Weights of a small transformer language model.
Size: width 128, MLP 320 SwiGLU, vocabulary 3271, 3.1M parameters.
Each number is 128 + 32 x the weight over its row's rms, rounded and kept within 0 to 255. Layers, rows and columns count from 0. Numbers have three digits each. The size before them is the row's rms in percent of the matrix's.

# layer 6 attention query, 128x128, rms 0.116, rows 43-127, columns 0-63
075:137154083064128132071128168112119163100096140128179184151127138195118187116139073131101097117139151187114088140116109137111176191115143124097107104109111147144139150080147100092126127184129102
074:157095150122080147095188157121145086130100120170100139149113087096184175097136145127172097162163174181174150126142163134098164112077121168132112100104156123125102124130111174188154129140172113
091:098184129119230081135149166080137147129117110146127161159081089107071102164106111115111129128083162142128139163125173127118102111156156135096134152098129161186094176101159131149108100116142165
110:114126140179158132147126165132100109093070096137143197085137095117162102135122132115150120111137133139157154101127131080089103070172120086159080157128102133179134205094144141137115135073115131
086:079084123115064165089154088125157082111156125171130139164183130120119133110159118144122114136137106148125054126125158116132182096117148126112144156165140143101151122067123105079141143222091086
086:089109120139134128118123069170104136100146083181136139103167179097109160115194133086142148160137191181135117091131104078177107091119151121128127135072096138106128102084090147077135137163085144
081:147116123133119208149123099167162092125189102092100114132105164069135146164103146142111139123091140131170130063162075155158156088113143162142136106126098106130180100038091088094136199181110169
114:161119094112057148073107123124134077137131130073165112120135101114178144120131121118110067158180139144150127095157127136103137096138081110100123099110161096126141116118081122073173169101095112
090:161129114125080126118113119106126168097081104104118102053153148104174166139115105140115123178102215097115134094181108109075165080129139094146134152081111166134092156104116175046102145142116126
070:098128060117131161139198181160129153136143158195124128082140147104090143106159064109115180098112125110164069143110160126155148176072128197124128095189165115129131187146104114087160131148146123
081:136107087171113105120109088121084118155154120071115179131120164154026136128081120123136095146179098149132178157125066187183111068174175086160113132140105121086099115099097153132085168107098153
085:166123078129120127135084225193108145110159086149094144082114110156137138142152103126129190123149097148156148147100222063109103153086080147087132128167179148108151124148117154121118164072154136
105:099096093149079173103180169111084104108143140137111156146138118154155195128137152167146091129165111133128160082076164165054142084138076110113140112148102128160126177099096171171120116156074108
110:156114121174128177103181110138096083116125121127095121130122137119108154089155117175112155159195098127128140128101145164089100145132077143122150079133147100160046138162078138187130164107118100
136:077067135106169116120093072115121115110132100124096072147147155148071143124169156128154177192186129120098106146078181175104069114161157107129130141148096132113090131133127126122114160122098128
110:147098110180041151083172100087096090130102122138113144168154115124121181090140167188139077144144128121103150111095151121125156115104062153120157096141133098132120135129114153136148126127079082
099:100085106137145099143118160122064109121110136102132179100128133125173169137094157167141124137133090133149191146115101125107145141106145099158121129172060132140113164096140146179084164165169126
107:108129118091144150123085147143165129146149154093136142080102124140170115110172082138113099101151201203175140116185169131088088092108111158077161150082108116141140152138094147170137131115120140
101:080108177169171103161155105110090159151107169162104140150099115110085145127117180117194155117149118110129152120150194108119108113190152112139079165121082123140126142111096113117061116132108203
085:163146161146182126146107111109132105149088162105192157103140070101134088132117187173095117113135069126174185132181096109122110137100153114159111110098149138107099138178170133103112148126200101
082:130091196109083149183156152134146080130105102082099126136152139106100113086170095149122192170135157163160045101117149139120130090141198140142125159129116155147134132090144092155162185095154123
024:119107159105156080122094134106129165153112052068103135029106162143136059174104144110132177135138162101147131169126140133080138136099097138104078153208073111112122144136174117135120140118111086
048:111107152119137089176115134112075188162132099134120169064173124198141095179093104125151173136120157101172110145129121131114098141093115169103142171179109097106069047137132100152065176138150154
072:145166129136130160101161097134223091124152114110138095156124110103168123151106072156120070156149105129109155103155134108168107093110140102133172110078169128106168162140134135146186123137075144
091:183131130122079138161135137115162141098128151096117170149110141151168196171106115166144117142119152066163123077125140081167115100081132096117166112078120130149192137126121124166169102171088137
092:058126163105169074144116145110123174097095070158123144137172122198047097153132128102091172144130130140112107156120158119107115132109066128105116179178109130137112135157141145138112081134154103
082:089112114117146122111113115065118152120148132120098068146102150124123112095090104135183198126098150118122133148166146150104127127133161160138162214147126087118159064090142117071104143111052156
091:165170104123073138150082106112144097102110126065099126161082157094184162164123120132113087148175134088189165055118112094128154086124140050143156069058128126141176122169123146159096160164150137
106:061128142123157078142170161141166159123120142136170107147125097150114118108144087130144137102098111162075085184115121129096108189110157164106105187160139158104166154112175106162122110109109087
091:124100156098115147192179079146095111109168069128151089102165105114159131121102162103137164154115144121180101110135096143113154085086159159127209150121119083165163101102134150085124226150083144
114:172140090166127157089086112162130112151146181116145117114127121087181149114139132147150115114134140132167199101109122134131101121137140120162108054115110143094106105116117126127095154113155185
076:128140178026101110135080162143164157126065151108102171111193096090102185129124142115060106140148133128142088114103100045093192150129121073099099155139142132115136131141140123154174122113150148
103:181119088190128187098073062086070127133154111122117129083145151096164153122132144093170158118124118108115183098141165117116108110130103141143155069141159134160076128138112134132088135106144205
109:090127146119162130174142109179142091078119048148113145080128154142077111144070148134059130144128155120137117094087077101143164136093112112120133149091121124123137172168134162178151155184111124
109:105153111118134112112126159095092168128132121105173164130111077144091121131135116109168096071046116171098132191172130139101120152087174182131152152178143148099181099124157094138096105107117129
092:115185115099143093092107142097150172169178198122108112122095116114151141107193102095171090088097128160117102160157106178148133129140193178125120167150144140102175111082169062108087106104117128
142:128135133150141165158171079208140054098152091152120101123137149137136104156078138160070160151168143101179146085067122089170122095112050066119129093071092132146125199131128153132146139160146111
109:140130117177068181115179087123136108113185103143139096106130174097125111127117142124075132169165150093139102120153178187158131105145107142090146159104155068161096145161104146147197166186108096
094:128142080102168068097115136139112204150124186102124150126128122185102172105138110100149154075080142165087145186132134138068102133116180138126107175165125175061139109100132103108076056088134132
094:106143092105111152069107122052182121134139183155151026106125096089158101119157096073146101115145131137106091159193131138104094126125137171109156118145156105142137055108128077100142176182130134
089:147137048211127136105134092096118088148175125111175104119101122127141120110175145112220175118122128141113178112119149145145054136126153117166132100107147140087152127127165106122039128149139130
154:149152127138090136089114129152192104132162152149184120152124065088122112142111128098075076162164150085152135113134129090159113118102092104112119124123125116080186123082174116096106187169130098
093:177176118142091136138112100129115138102132155121141119142084122129101169067186161115177201128132143072163140126111166161153083123130163132105182090145173201157098128117119139134125138125129078
096:114117147106110113134152107169131119144176075173097132156159148113063090092099083132057070141141111131127110139110112127156135067119089111101098116132133083129110149144136117135208125106089087
174:104119144110124117132103128121084162152102117132076119129118197170146117119158115152168168091111106172119126128126143151124178139149164154138142145154118140166054135163087116134152064095120154
118:181151104138103143048056109112168116118079137169224114125102128114125140123129181080140124129114130135084128088133101122109090121130133123136128118108139107113151069095112094126088117156140143
112:195103132119061150100142127126181136147157199115090108055159099133158186124104137126072122093125117131163190116094119074094149140077123132084041080093071184116097092129124100113094135105161134
156:154115159108159108166106149126084159169095130091085153124094176160132164126140154145168153080100106171110109142134133121071122129169181149138140158146119135174080134149112121176120080088133121
099:175146100105113103084132126101133129115081177116119082208116100118169130132164149112150156178128105100074086129200132152133145106171216104110157101133192129123172074079117123126090174170129127
117:076149144104085132152158158142071111103092089169069128132142160092095105142131136152147097186125118119147091100130166185206130139151097154139219159147167065152095182155104124178173146106112104
099:136131077107103147061136092156173118168177170163119110114134130145175185155144118115136074117144109108128182140091113131128130114169118139180133085110125142131138105103119102071104154130123105
100:136136146123155083210180162151116125150161023104150118146075108117096104179135158132119108122116118167149118135101147132153103115148135133139171143120140102141105132202137167143125145121137059
118:159130167127142067163142146161170147174135127072117157133140120158153178151139147192106199117142204093150116130087136107100107148083168083089133106095088164091068132129141166048122141142085121
035:061122110091120122127106164087076143114119108112135113139179152093147091140109102090117113113113147112117135134107170140073144215139144114120175153199125135124105135123111152060098206126115085
076:157097092121149155119122083085087065094145171137092108114138173118171112138136102107184134181086160145100171127171117140076149136122138162169207111105077083128116094097109117040126196158117086
072:076104132124161114132148179192154132173129104101140164107121059208103116114112181142069139138135118122144085144113118079114154160102056120073083145124152150146092115162137126142155097166109083
069:137105171119078125138119144170081151141106089107180171117120110169122079148119129122107103127086156118128146141120084057119171128057123142147099140124180122113099088153152080130119189162135147
093:104073146147098132180100106107040142095157124114098138145179157128172137136137115114174159159128118144148060089110121218129114134150132150181149140147083119125148085144084122114158145089106182
099:161161059082159106142097156105132191142072138131133156144090203132120123167123140140151105164128088067087139145163115126098146122205151081140095114097171112127093068123130131104083141137140114
080:204132100143073135077123150115190109169079169093145172122086099116130157113118158144118078120139126135141160140144147079128145141087130121090125080070152124119088104132147056143093149128132075
100:069144134068187092163127120101102158111059075126084160155140142172084111135110139139155213157115110115105061140089118102081114156124129117110161185159121134139128160143127157104138122143116096
106:155147098108136152058087095114153109147122129127157134094112170116158166155121147162123147116114147107115204113117121085119147128142157121121128088081130129141101073127123089088017189177179141
098:136176123100136097081181162127192173147106123130177157139116090162109120106146107092121109070076110163088104152156132136120163138098137201089125171145171162151159116099189102123149088145155102
089:072127141139163102141134105145115112136106112125100154182214105170063150137127106110145173118138092116108134136058156128136121149083119124101152141144146181084103159136144211152239100143112129
104:164154097128108108071078144091144208145119233095147150123158111094163162088158119115145130089118124120102135143176146131123157125139176146119116110124165147085125075098152049115103100087116126
113:163158142130084148124092106100081106093099181153118101117169144082156176128118175134131163169175094047156149081100152122134168072116113086113174066131139126159099150148100114103161164135162152
106:122160138090177111135178126157125113087103087132142124140104084133081137117088147100102146139131152105150051150088137102128156122094144145096186172104151174150181185145198137176167142148083059
104:080104144080146115192204168130115109127149114116102145163148115107089134122098107138141097124138125132149083127083141158115124124108143161153198159148084118143153179140131172128225125101101090
101:205117064191099158081105107074106146110159192127151129152114155102191130132167140112190146103111115111117144114176159130129147111126193131129136087119148111123126069103120079095096146152154170
086:111082136098085144161114124098136110103134136109054098155142173146169091148121084167171118166155101147131186117157124139149159144158138095120101081121132103138109096133101146088104158146173172
104:180123126132124174130155093171109093086163144124094152110106129091143128124106094114133155150157113090139104141063146151124156107094123112102151056088135157148126167133124176062206131163168128
127:130178074177134160101132070160140071121184077123157117162065123108143110164124116113125121169152137092136153094122121141146089102157115115168180120076138111173178172128169144138075157175132098
094:194136144094083137098112104086131115133198070172174067114072132086140108124103134095063070153116112104118072089135151086180190118140102173123121102120137097185151096132105145149126113135123159
094:126125131143089146123160164042150120145137175124127096113151092079125121065156103083150047130122090131123120173187169117101117169082096163092103115182154104150149087142118109116139180118120117
101:151154178120124114135091134111085100105123140151148152177151124121137119137143131121135152138147150082158092101091144102174180135109128132100178166162113180143108207138144144084212106132116117
092:137137168126102133132082131072133119135170191100069087163109062114146205131156103135118078146132127075144076157095136180084071124160081134087130131170150163183170150142136133132122110091116124
144:132155071140101153114146089123152103073155132142168108153154104096130109102112116110118111172148137088141137109166136140147123126072099107133127101071126113101189102120136112067122201177151161
124:093128112140097157098130146081153091107126166149167101128157111030118134150113126128115079173167124093153154122117128127164147146108107124126107125104135084071158144112128119094143167169172118
170:127168085146133144085164111137172089109148155107175132142130081108148114138134113130116100163150134097142170109136120140137096125126107112135140089096128110078172115086160134092094202167128111
132:175140075167114124095082083134137106107134162154202112163117115102146111145132144114127115138144128093116157117186106102107110110105120098122134107091131107082155116091114097074108149183147130
087:090139076116125166092118117157142105080155157132150083126128152148102119080102148125075159147127143077156113126144177126114169143138095122126103135090102163136153148120085096074178093167126121
096:054157144164169152141118128159133063154140120148136149066121158174109060114084111085125107122086142126138203145083086095121103140132043137085064151139121163160118161146118184162115124117184109
096:158145127133149148172146138176108144138179127127138160074095085133132160187112106124104115107100175120173163087078112124082146147034149110150116122101092154134161177091145096165106105153075145
106:020135106129161135153159171110145100147075109123111072055121140149056090128139149154158111132151077166114201142117183119140073142154082139141092158103127100104090127130065201145136120127131137
113:155137137121071169118163142151130103098117155133092154155134076075079119116088084107080104183148151102181139130112139106171101126082077118109151106115115129103170165102152142139209196157121121